From a checkpoint of a small transformer trained on Wikipedia.
Architecture: rotary positions, no biases in attention or MLP, untied embeddings.
Training: a variant of Muon for these matrices, 106M tokens.
Each number is 500 + 40 x the weight over its row's rms, rounded and kept within 0 to 999. Layers, rows and columns count from 0. Numbers have three digits each. The size before them is the row's rms in percent of the matrix's.

# up: layer 4 MLP up, 320x256, rms 0.0877, rows 140-174, columns 128-255
# down: layer 4 MLP down (transposed), 320x256, rms 0.0731, rows 140-174, columns 128-255
# gate: layer 4 MLP gate, 320x256, rms 0.0862, rows 141-175, columns 128-255
up140 099:507459542523484540499472483544550527437490499550538505481400492506443451484582497573580505565518457575486489499530498584542468468514488511507503544552452491522494434581556423486503528475467498546474619515511577498480451540477512468451525527565438518534503513484510509507424417536503411553496540456423527501533536499526500471474496490530514520469535518551446462542496490517509495563479
down140 103:507465453512488501566485534562557429499513471488485515492454505537516531617462524475507504540492503540484477575515514522549502464472469514466472489503390563473470471547529494468495493544437502503441454498535508501477492516479434481522499458524487506489500480476518502488431484485486505478497427508471585510521459519485536557443457524517438547479449576441518568512512469471472472550516
gate141 131:468496513595499522458515514507491578506548531489482465465508411511500464512570485480542519544499469471530491509551552484518490519531442497544529541497490529459473492518442541518521454515503493500496467400510489561600519507550631472452564531473507559500494423465398493475580487526490502492499545549489512552483478496539508467433513517475506544446532460464469503452475512507461475471458
up141 135:515493491533479532528550563601541555520552482446540486500400435483538466543531522501512505518480530543540511497519497461496518528517466496554528502445453493454476527496447506470530480489526476512538469442570489550529505473553633455510447545472481524494484463489461483477545465535551496488557574525502494536405487522537470501449549506472509410481564492450456526517467535532475460474431
down141 114:496508463520473468466487521540514547511546500470539500418491536528509491510534527467495485484456428511567510449539525525518596561456482491515488606475443496526502499539527484439547481530467484595521449467535522479529426459550497532555507553500451597578433491484535521485535556554541487525550580500477480518464482493606499538496572476482503480467518505431447528479466561546485449484504
gate142 100:511478473459466475455502494515458543489516551440442487496513481447451472577484452490557464518498518398531456476563450509481538490495455493517461526478509484596460524510504444413495524503537486447491443541493463536504428501559456503458453496524495527479563497496491498520527493456441466433483496540484533435515508517493528526497408547449540532535530539488456493521524612560511531563481
up142 095:511490481501550523510473488525551455423536501436607525446500483561536508507550474536532461521537449470518528513539467473522474499526463517510485498533500598462524479441453497502451440508566559532439555520494571528444467477526479541482536480570514491492459509525512494488535500472448506537551466513428484555445473475561470539482497552454517515532548499484425461419506561528442462610537
down142 098:535502461531461538530484466580547447463541423462464529493416491517537514467487469533503509526538517487537584549511517488514530510462502605499517530437489583583448540500491485475540541532520527503507562530551525494509555490559497545500550554472478532511460519479535506520475525488503511484497434497477574496463516570494473544460520537494594429566534481464512558490560561444448567488471
gate143 098:485512564556447486499498591472510479478435511452489519502529418527459441534507472491523508460528519515573502418462496489466515510461540561515574513530456482479529510477496511535404478525527517475511496460463584455495468454456527490485508500526454496450476515497518404585499554480533492521529385505559554510509541520460517494471470503504527416483497513503555514559495548493482567446522
up143 096:533482610502450527468536542565511518539505520512520487498482559501506465478482513400504480556583540421486408430536400560517514561526492453626464512476515494511489461531513540444502471565530540467511512534502496497480538462519471463450576536556468562438463505487504516489520523550496471536460507506466536449462521459510492507548525516481509501472544523518534480493505544540531518479561
down143 097:494507450543453440517489468452510510510528500444497523459551555530539468499516476421604540471483465430507503514497494550503501515512465458457462545564511449514501524475450567415409528499565496485496543537478599487495509489493463496526453478468506501451513471496533452493468483515516579522516419472529525506512517487491504564413451497559520523512458502531432529521491509494534495480529
gate144 100:432485515478561454519582464438444523524540527534556493503518463476481502536581450491479499499562513455464428525474518597416536510610464538478481495477487484528485512514494556558457516461505523478488473532448492528527422446512457478504482533502565513483462390510501507459494502522489478522513531463468519531516559480497537443431437454475438514466562518467510475494527547461526512562451
up144 100:489450569458523480510480434491451449497474534479562486515473492484500427507545522504541495461509523481477546457394434550444468499477437517465531547483460498498521508486537450482467484459434542541594468507522458512459401527580545449527502491501510514507482458569507525491524428476474482518587519447477563490454543399514509481514482498503502532531530531499464537518466516482465539447437
down144 100:428541493526486562478478544513504494509500553470493493541541450482473454505499480553439577550441506507565503443484481448447510462523466582520575485524525530536470487484485513455514477459469473570541498513504495500543434523490487443456498486430572549544540488592472570450523478550485414514554490538495564487542466461567535487500453507551502520520497548514443457473522529479500528475540
gate145 106:511459424519558438582491497429505492512481545496531506513485551496512518520525495510532530422498566446470466395517528530499555511531450426425427500562492535513497469615450484498512464486553535464527540436552545487483590443469556565460517445495473491549452454553489495481466546488486495438463501480569461520563497483569512488494526469474494519509563471434494468540509534526473505527528
up145 109:495448479508469478551486553508551507478491432510570546546475497499479447558442537463502523492470421529484501464473483466545510520518504448559516591544510543498441448520484448504558504513470579520503508476591515487539541528486507501544513509467537454451464562518546468420470531504499488563534560464407531517524553511439475510507508439534434563457547563496456520473493502494447504495506
down145 106:480522488525495450497451463442461413512479529535467512487536506508524471525490518535446544473461505564527486491522534534479531552544447572472431473545475445451554456545527455494474548506515462545465452469478508495449480490471497553517496520495433520549406471470488500490541512541502377545513500485522465477518451530530465452527547392444464534534526494468520534505473454486639524506523
gate146 092:531509472486493506452455493511532549452510435442539479453493537512526404522518492540548497503570472535483481480560524464575508405517526506503457513487448418460422464479498529450534469443559472526463545568483489560432428458558542486487481493528544518491528502482522495500519504479474470494467403450539499533507513531420475526559540508497524481468599472453563462572538506491579542488518
up146 091:560472566535479504553516508474468473538510574456441587505506463571485545439490550499490496532478527487499612465462489445460466509416502541539488472575500494501554484523459508482455441536459473524485502535485530576534525515472470498460586543464460554490515477543500485481482488393601534513486564568492494462452543464508577500482561484559446594538543500477547502554490508553411498523417
down146 093:514489638488486495466521492578502528517466439434524451509543564473545588521437496500486513532516532558511493471472502508492501443491541521516549419477519503553518489502473472520496487474456490472477405524516435532484450419545537557429504443461528439519462499497458497562494483520532486503553536438529571558474484554482542542532493468511493554502532516527446537494575527492496484508477
gate147 080:491458514457470445514461545484518520556507464478496492449491504436528442518515508417552540468512514529513538483518542511517471541532611458541542453505567499461471533485598459477558479490432505500487474500536522460514492443539494541570466471470574502466516486449506560497463446501517452477469520517468592500511514503526412537530434531547519495515568481560442499535500539587508427497555
up147 085:492452506492456456521466538523506582568464437450448525461495494464530432570486520430530526471503458500505540518519516523481500455465528466508548509500520444461469549465554532460549458479453502495525454513546522510534439482499452517608427476476525480479489499459539559510441464513517455497547487491437622491481501481542427508499432545541518524537519478493414507568466485600468429494549
down147 085:461484473450527516480518549478508456539439515531458534478555534453507463507501517446474569479520516483486551525486509443446510554536531414530486490493482523522537481530525507521556463505471502506527511511561539499516451470509417483567465465551488474470458475481518559480494478530529480479543480526512575430463438538534461577526430540526490486517479454564448538568448482533497452535530
gate148 102:526510555528490511506534548540529564484534514449436520450448534461544523516485483466543511477452562514539477480517531538497505494507589501503599539437532467519454538486551471476527520433571488462554515496494402499404540456521487533558532491471529524443547572504491525505428499580468485468540477462479518560419557501526474479497426519465510492502480467572484568533479522536466493503463
up148 104:508502494483552521599494493475474449576532564518475452467490524542467485514485502566494486518525456482490518491483478516493500510480407481520447461492476566499494508595451505573495490571494514561461467533529542472563533513581538572418440496517434519552461415441558510494534532439479504498475475504544495431548449428501495494450479464539455556494505528428537511451513510494546582482568
down148 100:448448587469534543566500499517458492553503510507549576462557510455442552458462506506479423449479525526524507495488472479503572502491535558502433552481488523452471499503469477499551467541494574524497522510498482547479444513504533438412429531541449548470491522462505496501539477530491460499493521518514475472530408445500497537407512549516436500574596521469485562404504510429568466552449
gate149 100:482420556508509430495509463478509541524472509513517541403503456515566555433540419424511548497486463491476455501525512453481531383473524518541447522460496472488479564487482510502447509536575510490522499411518551470554498410474545531451553432492521439518474530498495467442489507533477433505422508528514519529534487501471410504519506465454437521561519499542485519509422474481473505537535
up149 097:444465441508518527526480615426484540483508460473536594554486475459510538476516510479507414507515471479486498581464470545502436542553467501514473531540444476541418486540418505579457588519496452515436517500456492513520480451423448471498566536490587483492544420475435452510517568406514526555537597413505451434523491501499486437510513534519486471486485524439527453501461463525481527545506
down149 102:518535517494535503528463480495467477604481498470482464459524502491550542481451510534573517478498536458470439480498518487489520466442485492433429553506468495524480456495487512479530443504459589506493467520469568502533519515522601462518529476479538505531471563463593551570545484511516490545505452510516493479431508397442548503472516493507509502509499558515520492485470441559459418453420
gate150 100:546463512484523479487534535516417550472489475455464463498514504508437501570486525518540557528506528562496448568526534455500558482526495526457412558498516527531514435496459499537520518531544544450511588478487450502509521503557497511397525484456466501527522512523532478460428579507476469520522479480553467499532465462478499498507498498520463546430554455556527463503406497547489476475542
up150 104:467474486512485446530480540497516512513521465450497588552515521561481446489493493470424490447423535474532524487528485479480498530528465503522453429535473455462423528509545522501531479500469457524563491437473455505490501522416477486524518476424566496431503527529469498431478531471556471521504639480519549509519554489420485471472521402526511525484563520442502487494514525474495481499485
down150 104:506503508514495502463507460521485542406476431542495439537527536504498447578477497493506498482471480531508534535508559462490464454431526561488463491470528490495502489596440576592537449496509498478556500483460506533495542529601494464437453498578488563488478527519500548548509468513521508505538438471552485536462530460424479446472430475477567513513591456481486477560486525489497520481502
gate151 101:493493493518529397496505495512565492482468497505547476429554565435482496460537512521508495461507522518424539522448501497498595476477450488430478497487457533521544552525500466498533509500494513487501547561548466488503489548441519602496539501517538482479567508535518554515478460477399470499522534488532500487408449515491462456484530436544532530430527444523528499475540553475541514471545
up151 106:411538462461521510601538416449497501530463522396535512480508533428471515466565500497467491438466508471539536466537505463523490485491460433477517425455476520486537474590510508503483509541486506446449514570500494470462474490525541510508463502490480533482543440533500512394500490548451482496511470542598457472499395522534542447482510467591484464452543465540530504516461551479442425534533
down151 101:502486472513492547496514450478459535482489435484481558488459469450465537461598503566564491482464395497494501527502460430491536488424526432533515548509500527528490456584516531458487480498540547518513547489447483442482435462497504474488534537490456533354476453505504473496459516464435487532492459478513435529507485472537480506546511505554455412465517538502448537532504494548500432472484
gate152 102:484570468489517563482467409527493553536492492532491486459440473452445482533442514493560500507572473539537459498506519435528468544537525543507446483520445548501481540538446550485545505412458533464550477485563504487571468572436457494569496489466551477500521591505541501515473575574525538554491465558479558439505538503573479431480522525514493447487469496477507519482512499480570517431493
up152 105:467494520460468525493529403600501467471528468490495485497543482521513480481533505525556512439533518519491456508487491483564479559488490484480472457526520455486527537526447533465470415462442529541537484474510471529545507510471436554540544526434494552543512534497509492575482566514517576463493408550514558504530557526514512444452562572498420440494493585541495521496455514475552509451472
down152 100:545520444424542484512452455459430500485489451501482477488528561443523537530454456539473516496529443492532447487487553532445451449521516510516459519473405520424540484499534494508476450429402550497482505525546481540540572547462560437500526554441528509465534452478551534406553516491483470462485480510474489469475462581503545555515503531509490420523525553482508495438470437442517469493452
gate153 100:598547498524574452529531533482480468523497441601496468502554537526475485510545473480498516480545512448480477475506558543501536453478515492524510412545509493451578485501520499420460481462522528516507502555491547555514526483492479464555548460479552490485491526537438530515490526490509569535527467526505552561550508510451443514559480522464551506472587492505542458499476509467502514498512
up153 100:431486514476515534431448506527555438518402448466449485485494485530511515483484477523546525494504540577491473512421512546490472559494469531602483523480548477560426508537514499436520564497495440486637523490501466566570573518483437446461479490533487471509498478408520490544555478495482471447514513450502473490510519475538566421508561456537545530529479564510494491486606455456510478533443
down153 096:546487464551436465509523474475512453488517480526540492518526532556478538502564541527457548499506513530475472511517556533572530486421477469562492561463567510489529446494487486440568522449527553487548475423434472495556504457499444512537574519491557540439438480453452541523526476494536481490495561563523467518544465508538433500492514502525592599531573532425607551563493493463476455490553
gate154 105:490503501468470473555513522532527521447551481472552519527533465495518438505462576404507507565426511527464485514508560468500577468534531503445419490499561470484531460528484503502470510540457506536440444496484494543512509539461543534523508541557562442555511507493492585483579461527401483511526504482499519522449448476507462520502485473481452444486490589522538481503579494447533454515514
up154 102:473416520559461495502454560524446447453475471516435495562477477489528497506566468446525527441517506482469607477522525485497481500530519480559527546552483528439485541518554534472496446511546544541450520569558532541558460458490494509459471433469523428592489505501528497474519434549513547591524538500495543521491538472511553530526556479525478514501472490539523569421461526550467468515561
down154 100:475560511444431451546475484461478526477459487498485505491505502458492618547410424539538475520481518524547526565482518504486406487467561473520478508538490523534512474559477523429439421530424507495582546543569418495467499481430538509565506452538561549509485533494546503485453452529428548444544463574537513453495504537551425477486528469461558506575514517478501517523509517574495536498454
gate155 103:512432511507522427426438487505473473516479418528545522478491455520459503384508478483569441487506520494530567521465480522487418405518576464516489539505405526439536513444483438504509426514512527501535563485503533475443493501488457523469476470514529476509587508540499414484447506447464498432542526507537480570503449527458523530450433497503459486531544483583442462403509531518447496555530
up155 093:484491483547472566499504481515493471480461449520443576499518554510600575513487488511492528460570495517514483471487467454478582521490475509491511502507579557544525525529584622434522521447537511534498481473510518491532503538530483538486581414470506506564473526523553524534525524587543458505432543457485505505531452442562512534541490529483582448557448531470517472546463486524546472457518
down155 103:465550504536547562512504495547552485520472497469558520415547544500506505532395490517483514473511483419496451473485495424497474505532489495461533480490495476479479519467507483467418445478456456496410500463477555523526468471545502596485539502544401564462488583509503559540519488445517501487433519481540489497489487503552423518545547524496537494539429468466498527542518455473471499457533
gate156 104:427526447486443516543527531534519554509472463525498464557467457551558484535506532481530448570479561557514535468499452476510569543503504463488471536532510506468557525477521589589422545466495384529501447487425586453485464537452541512432544495501465531448527500527481467450482479497557439546434483487522493466525542467450499500528510570486546500507508598500531456516501459484449524453482
up156 101:518599416517430509516534547502618509525548514481510446593534513494511589500550433483530448520472498561494555513488475448541569528542487469479465483570515516455476473409515460524491479545478424541492503439460531484508549579480496489418544495498512473526478540452454503512466464451505476483482405513519531469498501499487413566437496519508488580543514553555588369486487561476513467479488
down156 103:527536458468525495500435525527476540526482533501505502510528512547512483489545485497581574527538486575487445458544490492533525453552555418433463498467593483444542609449496499470443563419490520462505469496496525491523513457479496542513506544557429495497549518528523521530518479553435435482518504514476595521472453415508567461444493540547508465523486529514533607462512570518506502530483
gate157 101:543439489499546485524489475398485439500631505479526518522534486558445487545555507563515503528558510501513560531545492479496476515560597529460505519495548454517481475516503469553512460517525465462520524581497417512495475486447475497512609460493518501491513484481534462492446533489468584522474487521503507534500534505449511510550474570525570561475454471540542482471557447568498496474497
up157 102:494551504506419460489479531515554584521413541512541438466458533471565551438456516462547499498460513454502522493479490454485515534458451499474506501531513597555576437487486536558487564503444497531510517416482503501485605520577576520464429570510499462491464529505507502507566461481549451502535469509524537462499434496552491505492516401473476489557552557499507534532463546468472463488480
down157 100:551481458498412429516518465516476489446522513519505459436522477508491537490483582498586473511482558487484481439534481560504502522466441466541545502424400528486498486471607466528547551514482484489495474496425475520496464483546465513532552560553484473458629461544407530535476524560447479524520419512436434488511452465477528498398544443444480602555535480535531500531514468509511501510484
gate158 104:528559562495532535507379438501452489504417550535520520520460514508475566481505486437490534452475467509482439557499431449437471533504454509570544411497526535530530551460557448500461489475504566503449463500528457416511462517554509514485482492505485508544540484544467538517455457510535505532482507510412517457441546496501461480573449514516516603528566559592475499566537499468492608530471
up158 104:497511562512505517396555441559526532492520449604498424502474563473508516518582415534524516484520455543549497481541482477489491490538557503449560403478556461412451509501506493457538473484539541535527475513489472476501531523476447480481491541490546516478559523497484535506482485550540476516521480458472502471453537438461522521497500530455585521506455532509545547469465474498513484502483
down158 104:466530539481550575463437445523423517490485484542527516527476496513474522556540525545479511442477434542503511467534466421492471521482416466510502417510521481494560447488513503541488441487530510468522494528570499471552486461527473532458474471541483509560390543563421534459473487520494493501510443548499578481427522561463500436550461551537528603562464536507487531489540510492509497495463
gate159 091:518458423572454566452503537574469533500484523391523440565497507481523486513427405485550538484521441551556503502440576545488501425532527446507540470492504508479501474443518475428552525522497522473447505488475488520528474472487403504431517443507478497451532492503459535556482464507491480470498482527461516456530501495479521424445522483421530497443555503503538507461599518494507515523523
up159 091:507532518409560470538492515445556492418467499636468603489495495550575581461484532519436487502503506471440550546506435409497507475428470530472502525526478514472495538515507499525480452452535447520461485537467486536483526495525584475582484543498462476551436522558484452436560501482433472557516474472522449526489504499527466558520531529564511542594440474501476493497480481462531451515496
down159 100:501506552459488499523575416466533517453489482620473577510532510512493528454506561534490461534473487434475445510483475450481484552489510599473474499535550468454519610540502534460510565491515467513531457572499555507494518529536589557561475537502437485529483518520505549449471500475442562510507486476500512510517492496565453515538470515468480485540575509498456480521517532507499436485443
gate160 099:456425512567522543486504443552598541470456482510448430507476443451518516497485524511549516430509486484471549482505515569540552528555548449508501542527503513516534478428520512540479406509499456450492476512455444459604425482533495480473548513492531590399481463546504494484452473494529480542522468519480513502525495472471499504509505523449519517526511504540540505467429472507458505541520
up160 104:441533413486494463568524473503428493507400576488543586503547518562532509514542468491470554576497475506516480516509502442465534472517489529454512492552512521479511528556462530452520533491444488516525570495532514533423550446516424553524471508588491417577526558532470555529532574479502539516495498417512535548494477490461497520529512451503505475510460501518550568487518499506523473471486
down160 095:496544508451447508532571535518487504482487516460537582537511513486495517498455489487538550491505503434490451500534508455551501488467505483518537484536517528507442495497514498484466433579498455553472537531533507496520541450537497473514474565594525574537521527455475534584501533523564453487447480453521531529584458436524481496470466503569558577489471503505523491516556484511587514499570
gate161 095:423526491549487531499468458487509502448443505510466523499530436509531525516513500483509577482526507603477508536546504506504510544431560465526424560474515499493518546566479546504557566501401479543484517459542472513514500499477449522449508602501468542488483522484568528540465564521488495571495592495475488494421552474428448596571514476498528451481581505497490548565509536511423527470517
up161 097:446494535518499495530499541514530532503430511552522463511473460572524549524604514467555488469544545500467514605502483503547478534519515549500477557524523515449460494562473561538473505510435419573390510478545497460524473481481540462484533519487447479454510545506534473441455547504555546536514550472562495553517532502456461576500513455527489494470474508485550531534524568484482528522480
down161 101:493577454531481510581534409520475564487549513517520499564486535487524508530498486498548471513517485496537444439470433516529517495488478540501520509539596547432473497510537464395495400492535493521481523555509523493551529537504559491513472577503518473550572562440451521536479518444530469572550478485437507492503451494530547460577500481507459511536563472427571488539493504527473450561489
gate162 092:482472432544591438415578450523528504501485520502508513469463536526523579513484520500482467481446511473420506453527508525506534561545495468536460448572529523431533507526526525547525405460527500550537422539501420502506465450445520497508465610467547545540491487474484531479396445526553462480433420525454458452501526509410495544494499564481502471482519560571452600500568473475473546478517
up162 094:475564434479555496466516475467587487498507484545493456447442514554532515516483506452478444462527518435517455507602531500406507514496471438572446489508516542447500542468500463527542502554543501473541509484468477457544534559487478485454506573500513479540480488487480588437448468472470452517453458491473425509474473499471503520447489554450459427484487538488522557539548449507542514498500
down162 094:472450517431460497446493499442576517549551510441446532483432552458496542466510504449477534563449535527511558599499522513417490519572500537542493484551494536471528489518505470543511447516498475531502485436469473462492496500530488520432518544502490480517451486541491485539448474520465447521505467550525420424481491547472509562522546559556488449512496555482409584495530511551538514478516
gate163 105:558520512540531538500502608504523542537507465452489481428525528563536500554602501530490526492497567483482516471433484468548526546469508461472519556498438507495408573542452448415439471484496503512452480540521581528511481517482492489453461452481483582535508439504488521446493463528465524543503464519432494513523542534487500511500435435488453515555565405498492522477490524475439516513541
up163 102:491463579445528456435452503570564472564528502449492464521475598456560470473508509505478432530465538524467467454470533462458448456478459515505524439477496497472416483510438432554486495483459492541490504490515540540421511440488549483489496463482571522563472515471412520555478420507492525549476491468471469535482502544419518607478572469547493448450525442451532558467481521462517496517484
down163 108:432482467528622560509483421571504465461417532499528464522497474514521487507547487511538488457537532602469510447513550485494472536459505444455511439536494476528510456462477495531488559494460507465516498468524538531443486471545490496558490475481488539458420530570461446471479514514520533477437479470429518455490450451466546484460532522510575481559498511470528479447525507470459529529511
gate164 096:568553536516514435536412519464529489437531494496462451587467415449521536482537483530439494392515520498498609457469495521498552464491542527519561446504460495504489564471484511486478538532517452514501453446483526526501449459431495479499428448511463491456501487510456447462524511488569495457484469479448511480475503521545493470495500533525479542528532548558519458491496565553491527530597
up164 095:472536520487489542510453442460503458496490484565469457541518539454523550496478455467537550551488519492493468496554514491502574481441572503545458519465567489523524481463459539425515493564503460528532501481562611538516472562458476539561518515493438452542540486495468565443588497547539509527460468450505454544528531468484501496476467553559572549429560557504608481563489544480495553506481
down164 097:430487414511528450495483508538545496451532504455567500505488461555470548474457414520483534502524506464505543479574421525534490467505522478541444446539488501529445543523478570471515531527538515511526512504449508446475478490450518481515484541494410505449513478566515556493560562483503544580474430485505524469524496538566456436481513439560559524472473410537506458507473480490452553508490
gate165 101:537534452539511529507527426585554433520520496459539531512554480460489556439506459525518548488481507523479599474559520455552513447435516443534480477503563520471550467482484509483480448481532528480544501535464593610485522455550446414543461525443486481498528520514472467455571512499525541462448489508484424418609471489505512487491514495480521488542496446536459514481494432472548504449485
up165 099:452546475520569497497496492472530503537480510539484435483519442533455471497443523496560485596510509487507406486477480506455540581497477494407442508471487506506467492529548503501565578475442499492473466392579440465479501548487524554512522503542486504493491487436570428478442474489505497542521467537546574548468475516495450514495498481478498491528514573497542478543547528566502483540526
down165 099:508439512538525554470478553526459501511495515555498477567509554475483445535534440507559449477529515528469543511479505475553550497473471532414547489556475508535478556525477560484511404518490482479479542528581482457516522467553515467479473500400500579448612454462491517479472460438451533540458587483508515400536418504510513507520433448469446498517488562462530510495547490466535533517512
gate166 105:546509478503529488481534454552556505483480483546481476527537566514468454515492384512477477546531513523531481466521486565529530473547569469524501529551526511557557501481590525504531516475515454497432490520491453501507535522527497437501561461408523542500434542435477474478418537504522565551507498534480476540552489472468437443567479431504508545464533499457421438450501462548493551447515
up166 106:486550455502520450492571503515513532439514554544416516484542553516489452509479399545493469530540474506456534521523483494507545483541492512552472520505495561566481484473539495487592544471467443448461596456515502489560576493543514443516531480402516523496450530497583499505460510475549497550444497453526462516518516475461457461630479467510539599465495524533460446467527481530440552387486
down166 104:483567508495526430541504467531482499498537561513558515479524530493398500488522502538435480498524492481493505435498491437476583537556497543498502469514464537529509465478508534541513542422560529573440440522587446528508533412440482436556571488463430508593503490515549486468455558581491518514540499543474517532521499464444480564565479445491465476467458478508530435471459506506517514495497
gate167 093:429445453502481473487468567470466533453463435494531502524477530474483524469476498486544495505525519494514466464459557538487508521512536558503499574408451509488479518561494474478475502513593531506499551475482546501497367554458421528437494490516458541483429465476445494544429482477498524592419468450502483479546583508453482419514525551525513479503544488533492484463516584502481509509482
up167 091:483508442525533471543517571522491529470479492466523476431552522461544500508504488533575511532504529471519523421497485583492510513508532473483500551430492443474498475593482494480555460563554463512516501431490459519516451536499490504503409514559453507432432469418468467587447502452507480534431481521547439500553544521492533420515539568508483462541507487489506483483576469506534509488436
down167 097:513516484450468559486543517420517507530530507488525474517451450487504519457510431493491426417504478499451463441442494477476506509434540584453504525467494550473524458522463515458529526464476549460508475501491468500545477522463461468528517526505523496452452536416520501454473508499478507523561412488524459534506557573582476426482504537494516467509546528501529454420521472460464456499544
gate168 103:440552461500464454491545542482482469514468514507552483460469497461547545533548533434493543463487596468464524532465507512504453522508452547518514525501487469537407494583468422510448482493457476529437503599520468450544453453502467498522474524416527482467584403496463497538446489495482511573529439418470478452496505515467480462512538411461472477447492503558460541509491551512440515630576
up168 101:563413464507518503494467532502533506514518492469419571553537491461433467499482498582485472430527461482485445499494511504485460557546553398482498429472481537501559498477557533546521512473464545547555517428522524559498519537523474501490541461567436528478405596522548465456516480500496503460451513549481476574469455520520565511512498534547532494623536518527487486492557515487511517374477
down168 108:518550467514525460482531468591562457491490451502455570474484515503520500541511546534548457465542534494498496562470507520479471481559434501477538554580526544554471490552488484559524449435460507511513509515538493506553505529509498394455536524427511496470495466513468443489481529538542452486408561494514522500569515483467534489496479511513442572502448485487503503491499501527455500562541
gate169 099:514487481482556600503500519467480436546529492533492537460480458471463477498509437567469524491431469529561502480506507541564492445532425496503518524472595544456554457541472512470432496512543504456483501564465474468551498546521472539543523543517498519448560463548416493507518478562464388469477508570488581433528476541490463477532455509446534460501507499447480521497510461521466503521507
up169 098:464512496521469434512443526564495490462458474439509466534474478548564521469477557457561531502562505531476551547443519493557515486497465489493512486524406506532456498510548512536617532443516460457496425468560480519434477483551481493478484455490504460524485561442566529533466541519522517611501533487498477584408491544408526456490479473536476561517542466524486512527485555505462493493493
down169 095:418580458495434453523543548461418555434473477483548529526597509492513520479458494472473540477476565527457501485445541417517454530449500472503473489518456465530472573478464536475483586522517452451522502514467539510483520497489579450501491502527477503468482505434521477569453523425471537449479557414530499538484543499494525509495489512546516530407588473511519541484471522496541492536463
gate170 096:437498562538511549523534528446546525519552513523507446547503437492439500494429448514471547532504458561537526532468429512375544434444523530435582471472484546563506531469480501470482483461500509465483512490494408540521525516535501538496448417454499489498493555503548504435527528507452526516508491533452511560519492462484463560528496470500521456513504503506507528444454472526466438457497
up170 097:481465559530473546457539521425526509524551543517465428568507479455505537497453478510501549501524503554572478496439464513442573484419508565448559451502503548579557525439500527491481471456515509503529545484454447519545550511520474525489513459483560486501458533504530508442515526499504466488490467535539481518496501466469431534541508478500530515492516521460471525482502461471486421464522
down170 102:521536538528540528480466541493473524447456534488503550544542462408471517503488510493403548512505492507476523450457498513484543471494470444498449505520459540597445491463489481491510552560473543478472494547524565480522470519529499480565501544586499522486557514429465618543528489582455578494544501522524506491503443594469542516557513426487527571523457466401515547514541407516442478526478
gate171 108:513505506441572461486490524540428514501500437496523485537484460525454487460536459518524511527466458491476577538445510492589439441487466524470498514478500509449484462489492459523464512465434544522516515542506436506497476515471435496488453565634464414482581540504496517513493489534528552445514486468476553527543504464488465464467482458501406493570523519520436494516433500547415537452477
up171 106:488472495493585526525512542571460566532435487485457480480513489533442497444514464476448585533476501485493578504441442546512446512520480497491532460454497465485452523485484459480550472442557461527472537501540491489435470538472436493538500547537487517488497567454473549555493530550530520525565498464543591451498489464530484494488496459496515483547542493555470561540461517580428515517490
down171 108:498582482535486515516496515456502468480488416541480516537567525528434486473448495477550507485553451461538544565471523424507436428456450617497479509437508529489535480484535500556556515496482507456497408599435509469437489532455475455471483597505449474478549474507502453563482472504555518469522424519434538514484533486511495503516497512570485473537502564507471526461509497560464532501473
gate172 092:546458498499488457447491536518483517460485447531547433566541477461482468453491515497486444483451455505496439520439511487619463547537500498493543453509485525475520522505494488546560539557480498449479480562465510479566529572454473484585557394521412441453485469420531485529418459510476542522467485375504475539533503598525485491475538517468455517485490475508496414446521482539479529550500
up172 095:543448519534501452483511483536531545475561438545506485490524525543459526504521528540515459493496522502510505573513553488559459512556560513503526476509473485451513498469528531453511518480492489445490474505504536440664532508505470513577564454468412490438492517504440520468505419538503562527475448485492435518504505541483500529498520481504497583432546487497556485466485469520449540556446
down172 097:534526489487516473492511458486445519503479461468417478524508552609501435447489507480485426490496507487522509517477535544495563510489465498498422471507484542524509539459464512482523566511533477502527532485480563526505464514524465603532493478568487497504487523485504474508512419510519527550454459501460447518521490504514499466540516522524508547526524464366530523478449532474413524451510
gate173 093:496473507547526550500449491482522619437488494478548508466494450561482496460545525558517446460492481454500507587504457478490515489522488476439522535538516552466503527478517512525501535530525523452559457559493486484531473519516505505532470544481578467480451532424531520462504514442475468443481513499497559460422508497538476512526528543524539467516448532513526455492571515482490525410486
up173 092:512523507541512488461500466512497399556492481482510508508498503449554482500475529437474541568505538528474491422433516491555501548491477554529450478461465525523485455486459521486485483433448436583479537433498505552504534505482479441529546476511469567553567477522519461571454539548543513510522464509554435546561526504450497525477486501507460502470574445495429542497483463492502530528513
down173 097:470492513543458437441439551549476423495511472583474487499468480516537504490484465474461505528487518498537528421483496456462487464484521586479421484464530567459540523453499482462453522420521428548525527541530436513470567506479529547523492501509489509523492502499503521516451470570490517486474521467521452500497527526449478478483553480399526565491554524533491547538427484430577480468504
gate174 099:560458536565477528499453469481507518530436509471525474492436434508523512434455599499493508464438541526515538498473448447574478462549579495525516509508486587470511472579504461545429564496470532551565510519538539434496487556483504462575589537487505559560468518515509519489476554540510512485544558484518488586454467547494491478447465478524527545421471571452541492463421518520489496466493
up174 096:492646510459535491517597515456582483492568544498434581560534534480500540526562484518516420523542499488509454464475549569540457506470486468490535508513507505482468441456428545477537447505484463445450499502518507555482527552553497468497449479488524488546506476570499520491469494506503464522539458524515503453497533492553545489579470491435469476454453464494487512506492503475460491494522
down174 099:547508449417512475498542522510543548544494485507493538524574476538454484476561499554585466498580512523499506488453435466437520551434479521476431461450533543498514492527436572452521494522502526457471519476430498536546509476532561565456540462475486470492446486479538467470578439513471476507456484454546562488409557478467452528558478443455494506455509493444442493475579548521482507552418
gate175 099:516490531495517452493482417569449502501487449473487470510561470491467528493417474564544540487443464545499463550487563457552506536555589468515526466536531460479497477499485602460514472483531547468490522483498517585519467448558482510471560523512503541520480528527449461455513473538517524538492524568449524614471425472463512515502473493482507450560552484551558464442422486407488430547484